From a checkpoint of a small transformer trained on Wikipedia.
Size: 11 layers, width 96, 3 heads of 32.
Each number is 128 + 32 x the weight over its row's rms, rounded and kept within 0 to 255. Layers, rows and columns count from 0. Numbers have three digits each. The size before them is the row's rms in percent of the matrix's.

# layer 3 MLP gate, 256x96, rms 0.126, rows 203-225, columns 0-95
106:159163076118159169187079172122121145157151171151163098150090154091100125182125102122121220137175148133165083070170138103142163130149125113107100128136127178186141149125121129094126125103103169082083093102206148106141114148173174189176112087121142129131156102157138107167118149155099139162
096:182131136117205136146107152157099160142079121073145118168125126191134078074066084145110140082127135134104090136113165127136094172136175163107176114152177093115146124160178177102111109106125159123159139124169154166134103042150105173149189139143143129119127167110123155086089114070095162112
098:119139141144144154170088110132130132157147144110144147147065169087182166148127131204139119096159107167074118117170140068080147153121156140074111096125140147146183125139140163165122144063143150138105093102132191075197091168108143142129131165086185116098127105143082146154193162095118147072
110:185138061165117072115077196142129117133125158156130145170122161125198131119147103097061128142083117131114016138115177133099154130132178079118072153140101107141145131144101132118164097145128095145123151133099197152064089127130111106147143139103147166164131137139123102149096124062112121176
095:157160120094097153111122133164090111145115118194058128140162147136138196163142179115175128159126131084134182160078086111175078095107075178112135151101139157189117115180159090120179131128145136117056134102133149132137167181118194079135127115117125171144133079081135126117114131128115188159
113:129122108126131158173144182175179135138121165144131102119181132163114144127109131094125085137067135074134139201090105108125172127164194161099155206126123059073125199147084119110126093119130124092110166108155145133143094134159052072115129146116067118147122128118176150079112138098149101144
087:100136129180160123104124118110114146136141086072159072146110099127117112139135139174156122085166173080148142111125101099104096093167107127162150149142164152121105129143214194065218070157144133175164108121128115173129131094142123120069171102137121119092189097103106110178103147153121112191
120:144105126137121160172135153119193140127085183120146148129132157141179109075106079126176101176064136094092099134130168165168148149102212143117106143186089053110104092121126175169095095139132132127163130131116157173131126113124103093087148159109128116180109170110126151086127217110100170128
090:162136088141140165146125093085103148122130150067080133058080112136115122142134130155129101099096158122096182107123136127130096134133116151103138155159118130155214063120102083089167161102193143093163082140158126127146090130120103139086124067120103095193092101128151144089100052056116091106
103:149144103142161149190143152218131101140058133115130151151124093089125111103060163107133112121125168112118105160170130081120173134133108139085178123164150100091156148084118161189146151173139173123107094218152121129212139140188118127111094128157107132139183154164105101090106107123139105116
078:112115163137188056125151118086113157128098148119130108132114134122144093139127093092130122151128154160160127142142142063147195111158161168200112141070164113098097129093085146164098164164123080162124117081101144131088107160156113147196184123122158109221162053160170120128125139154143121102
097:139149115075153124151112156173107113117085099079126113175172112107130102128142129181148092153060165104086102079087081165128176138106189129106077154115105095130147172142167150123109117122054129151094122131133131174121090101154157091104107164096131160092163179123127124102140122110104215209
100:124130130122132143138100101124121161202149137119167081146108150166125156097114200202143190100123015129131093063101102130120176120181150122110163080127147138107209101165118125164120117140119142141127137119170130117099156168080199123113171102125129161145096152179143125099137133161129099123
099:182132130165167141152131117158142201137156150152164046143114169079054174127155080133164146145134070113118108117102123131159167107145172161128174096155154116117115128121141137190139121090066109148084093150116116114162153164151112117089174175179107171163136098148130152113137148079128189076
100:117113125129124105134159151182118096151107179125100105055126134136133130078105135118129121131124104148144115074104132124169151095160174052172112074158112079169173097172169144099099048179155155115150071079157089079134148130136164125097105143109104086112121131195142132109133135135037154134
104:130096147112150106127087172197120120137095176096165094095148091124144115148065080150178140159133105055160060164132168176151152156119183116203116090155100077144091152084076145100165138133168134125112146165152134121136097142142111140114153118124144169177115114107145182111091127150181136073
103:124114122112204105133125153170182211184061130103110097102113138190115158124093142150171174122052077105071112149134114177139145101134134141145142096096116134060162158098161138117159113153138135146118098097149115121181148150171098083126209136124113149156155116133105178083135132115109149155
093:151127125120169140103130093150103162144153166121158126101096092145123039157143145141114164123083098108110172118099174125176128104142137080139161091122157099129128131121100123105133115141165196110081110145139129093109068142127045138087146167109177151055148071166154130206132177120069178133
090:141116096139179163112163098134108149112149067130148136121136114114097140168190199112084058107128151123176129126135153143137082095132120182131173160146113110184092025085113098206100139158121174127073110135093155103188112149096093117152142100160140124109149133121112078155132175113126149102
098:138119084155145130107154125144130099139062124170133155132178092124114101147098179102155136151114177136217122109129154161182098132082117038179146142106184119134158159088129173115207096171111142125099124107202095124106155145115129112104140067133072130059118123136121110141099128132107081137
105:128081119127134161173114161154188126174113153135092120169176100105104173116187160179128158124120160132140123091073170097100124158150157163076126140119141144116147153135149126136126070080099165167134118217107085162141092161076115080183137148166121100171140142134050119120121133096156194118
095:136096104148094149149135135156097206109148147105091153113085130122144117105149135138098165104136105154185113134129126134163123215115142128133109149101180182135157155091152137125130082161123150098115080166170118124191114134222084100110173147135193144177102166143142194145117110176066167109
095:094155150107133191131078156153185132187129062137195119163143132092125098069106108133092119137145127173098160137149166142194160152093154071114134129104152099111159099077130152074113147129112142162091104170188161118086120137181157155154082138124115076124166147204121162139133141151150165116
# layer 3 MLP up, 256x96, rms 0.115, rows 203-225, columns 0-95
103:125115096115172103122080197141137177167138138103128091125164090116172130197106095107087192098128115169185075191101130100136147118153189161098112157114062129137128145159111194128044070105140159121121158135194126125129084119120095171140133136139163141113121128083094128117087122122146131152
103:112121108096122074101087130108076111072102190081129134158137096145166142131147074090120123079131133161153113162124146083093081126100153168126118096073191112154144127187165139153135158134093105057169114092142099100084104080082131187107135122125160163068089128080132099090147101112143098089
105:108086089131192169183150151147107121116152136131098130117107206167157088104141101180116144087136139120060146148172110081108108105122162122058101144150153199155190161180149173140090098122100152174076135090131184106137110115115134179109175172120150088141139131131096131154137147147075144144
112:163148066130101184124118122162122194129125121092162108081132153118059090158132140070128134132130151140183127083136140143133165175104162101150236167107178133130138142123186112119124076171177111130123156140205122086130112151122151177122087092153126119136102099097146123163086115065107130127
100:135131144127154101094184140088069125120129164164177107134129135126187131130128110072057105093114157180161087115160115189109150133095167133087109123149108081135087162066128149161113094190147080124161110130081129138117130077168060141132104174208116116103182121116128127098136127162138147182
109:077097130149087181130097127139072130109096099097146117150140130192026155126166092156129144158125129131154123113127129124058102138133126161102160160177198098154151107176112168111133157087135155143124172122147161173108179155057139125148154123131125131097120113090058075125105178100140138184
095:149105151138134128064139101115163205147083135135138144126133067142087094146089164129147091117091146167147104133095120090177136169085156130114200130150156145116158186044123130166057128124154116095190143091119171115119114168086123081138083134144157150177097138139129127103094095136119170067
102:185095115109113142132143070107095188072171140131115136077161165143168122168171077125117125192144106082099190126142109135103127097122083162096141135163079103167159137153097087110136142107112128117104089072132175183104097114056156122152161081159153102138141114110122074134158192079118137110
098:108109114154184167151128135126120112086104123167078087090169143109098091113127123081099066157111110119152129126164106090104115141066130110130177112162126141112155123159085118143082133166178114187159118176076197149091115079103114172157097166123095075117108136156080087181130070141079079122
091:103145142128114077180135202177093063131095138099115167102164053094162132160140144104139168116129190145128135183149122075094160122088129162090140103125113110070134144087131142197120117141137165092155106139076058088149120188156061128079128121129142122120123111146092087137101116140139120089
084:139122125097046147150108130169135091150130105131112105119143080141137115083170191174153185123221172180131173094105149137168109078081168140125090093106068136140125152140154132075156094114175107114087094149168150126115142100095169077104168125106089071152112107142115140115122165134083104127
100:096150102153182149095175108096126135133103166147131129090092156130087115090091133052078181105118164127108133124158193106146118057148092179095176067173221159132128107109110130072147159162187118135135113128124140110174159094131176106125157097156134155132103122145095129119111115159113141068
098:106178097101123125084152167090156200086108140058096137162172129089088113164126150094093127140119094165146129170170124140117112152132114129092129160162145114074080143099145104035125137105139130162167117133099139128122090084207122119098129066102150125132115119086152123138123126031145146180
105:103127148113075075204178125122153133095120182139143186106089086153163070123090110138149076108142157146139177101133127127122164146165090140097131114122072110127185101148118143103131136173109116108153134118202060106135129136103069128119161060166070154132162153151130107103127107131048155119
095:100150165154059139119133103149170121148113142125148162182154160113138174160157116151144103144149132135105146133146065070085161077171140195206102192132104126117103110177089160102139156151048117133120162149087132111106075121095173106179122124163094105131108102105093130110156131149148166196
088:130125125059133163202162092107136109107160142119125115159134196109181180100108162145137126139093122130115136088145140076138102189160174167106162162148120148045129100198103088150114116132118115069147076090161091108126162078120110131086156141156081130084115159162127148109101104075087124150
091:139097144157093186168140111119051094131171157152171094140125097105106113126131107119105138118200175167194114103105130091129124168159113125093132128200144129169120178165151155119054103103121117173132146155150180183089076068081151155163113069116113095163095149136145102137096118134122098134
097:106126155111082185111166111150145133157139141134133124126144121149102148102095145145139134166142080052177139103130101165170172112122213077140142070081159130087129161095145138094119152067092120149154160115094116215181125145173161130100123071131089175119099130115086110113107142048107117128
101:094194092100118107133110133153131078114104172115102136123156166142178094126082126081131087125140062152153160160094096097130135168139089120144102158088141120128150144174160166124161104112151140073130095069124136098089108129191126168151101207116136190089143099112153143032110095143104173146
100:144124162066140094089153140125230109148120116136112198140156155093135172156125176091135133165098200107125143120130055128086131174064142095131146167149095116160098101111129174089125113125135103140175172109149097124133148133122136124151186044140089105123097079088121138132104084133084134129
107:148121088118156193086146095164124205125099113162103101180116092136124127117127153159129179072119165097163157123113084140145071170162158067092144133121146164182086174135128123140118173180099095168060119112144084130101163145099063149138100109067143090125133145094095082123116114107157123095
096:145179086055135091140096174112118086143091151114121174122151163114137137147112112091140064167054123166143141139096154171158155145140135140180078123125101122079095096112077133174111119121105125054163147084133096101136117089162124103064138155096146163130103136057126134164122086181179159119
090:110182138091187121166164178114106110133094136152057094111112119153166110092083056187164170096137098076131097145126174135119088189166166128133168182137047126149110160152152111156105130097194152091169115136113180156119134123161094123125138107133124108143148131131130187135065152101129140129
# layer 3 MLP down (transposed), 256x96, rms 0.104, rows 203-224, columns 0-95
102:159194111116129131167140133132117114124117146099126174164077165118109175190144119116047189116087143109150077103099083087150195124158139099109121095120161145112141111105123130109135145119166104107121112158116132138149078164152135158123151128104060101176117106096171107116255151147159156152
100:137156143137091099130136110168066082068163075174150161064116154125142139174143174102148122168165174106157120157148098180102064134073095119133110155150114152128112129103120142131119158107137109034131141161079146090117157184123136158048112170113144117118093123116154166141104093190155138102
101:153160178186110170078195134125161093130112103125107130140146076099054145223097128087101090144133116140157098133096112106148146135179166109157135091122152115122093117120134131139141126162098124110128101153127138156128105160137156061157063163152092186126088085121151155109225121111173138146
111:129175093108089168128073154180061193176114087112120080122111137094096174130182092105097101152132145123123102089123222149160119121131147082110174179113133114155103110111182160127089093189114086132124145134135143052136090163101106165104138102156131144190154154127123121140132125090099133151
097:096209161144133171091082133101188121139114170142160123162159124135060125165146135159160085161163129069099179095063134160143153101115122154088109168144114179156080167127142131144151108150118132093127142147119135156204120136098150114110223074108174139143145138120071133113118104132106121174
109:115112183071119152130049107155126142144062143132078158097142073131100145078139128155126173122064119122138129107131120164159060166107111135162141136109156087117092088152130149134140186103115149146168139106166128192096179105108129112131132129078171224098142121118062121093064128114131125131
095:050113152146171121161097116116089090149155112081094169119116174129153157135052154123139088083174134129145100082126131142077134093099069115124131117128115116123122095124100143124153112142115148162114144151106056142076195069184129153061105161133144157078168080174165150090133080145142101145
108:144077131116127105094091097094108159121110144121105118092158115137155056137135131073157113157088091177069148117123071138126148149080166190115141120103153124145121109185065131097123113113142208118139144087121103098157184108147124100102136093164181096106123151122147098089183144040130071105
101:098115074161152139086139130112084104083139084118100137112112142167104119085140115132095101101142153131137146122083083160100101109138074120096113175198081121186101133128163106135152135128137145097166048099076130141113114177102121122083096066068118100104133155112140103133230130165180129081
099:100154150098055136130176107162080108044158132119139153135136077129145153095075110140141124126152148115143166148101118112045184103066135104133140079096085115085195131094109160167140113159132109102134104197127100142155115175156131170077127132143097147164115170106076089129168115143148083140
089:183164119088074100081074166164104151113150123101114113141118115092122130129178140131086169113177133072090108113120152146151134058117103147107061114117123129099117105097144127144122126108092110078115093150161148167139157048090168109088179123096110132136099113079178073139073081126078165079
101:078089130148077170133144085141146156143095144157115103102124123146176130093104065090083169162134073064105113169157156107174113135112125121094201112192168136156130121126088136104089095114139077133135110117137119147156165117144103099146205172120099120213128122161078129137071139168148107162
100:140107114080099141099103058137113098194154124179141149141093110184153100130151168132115092121149123149147202117040117148117171134151128128150091090067161135147116116110113122147144110214150151148084141155166134171166141100058148118144169186134092117120159127131190098131071107135151153144
101:145134181144137138128124156124152177109131162088234111098174065135170129121142124159159101135133139098134092100124152140151168089137103154141120118179102099101113198184105151083126071129119103168154095100107126148150110112162147067112154064147063140131140101179061120161068155147111136130
096:147141087177059110110105060160098095140155103111143130130124100162098139144083125210151116098112138156115119089109123181124095103123111140156073158103161170139090104084163162094142104112170129102140161101117121089104159142109113132199226122129155158097125112115059068076114135138156158117
092:129116111086088116246085141092132107117109123123144123200111128115177129118122126150146144184116151107088075062184122096146138138160123150128174124135105145118099139119152117155110149135128179134148103110097136175163133123134123118088204126135026130099131167134077152085062154136108108095
100:134166086143161116196133129126104138149157153104119134182089065140151127131101129146123126119119132145096104114183136102129138129166157193134128136182150131136153159228147154169119147106152125144094144194116089191065138059139132131087179110085161129141118153159116122082031100130109106107
099:098070108125204112092091101182082161136122178157116109085089151094207104164106128168114134155130089166100167133117147149139170113141107152088105156148130130149116148181098119136134135089153161124136137140170144086159125147139132137091143080075160094110223074125172125179071093117103121106
099:102104164164084110164134133096181157116128121176127134161122082083062087159113052142122067113149123107113099064175161172152109104107206130126103170160151166128131154127087123122109146116166137114185161177067103147122154097104175139105177124097121147151092127154155110177101143130151072151
099:129151107065129093093175151110105107112129099114141104097104105081133115141170149115064154151138148120147103128094158188116154086178141076177124116108133137074159184108099131160130109153156155145101106157145113088078099103154165149143177185121012161133136060090116121110127130161131088086
108:157142152165187182085126086102110126102171152131155171107071135128150080152102145094163155130144093136153094164119070122139088168104181144111125145106124169123112087123132130135124203150116118156055117136177180146099167117165102132221121154092138106065148152091159154094098154111156166145
101:085100137135146090090131111131138135101157174096151057137110203137102131096128138103123176114090105126177129145138150114130028107141127084142092127127089055145191170110178093150117107169092147093119112134117076115162162123116124181081165110138195128142094131128117176132057106140155126161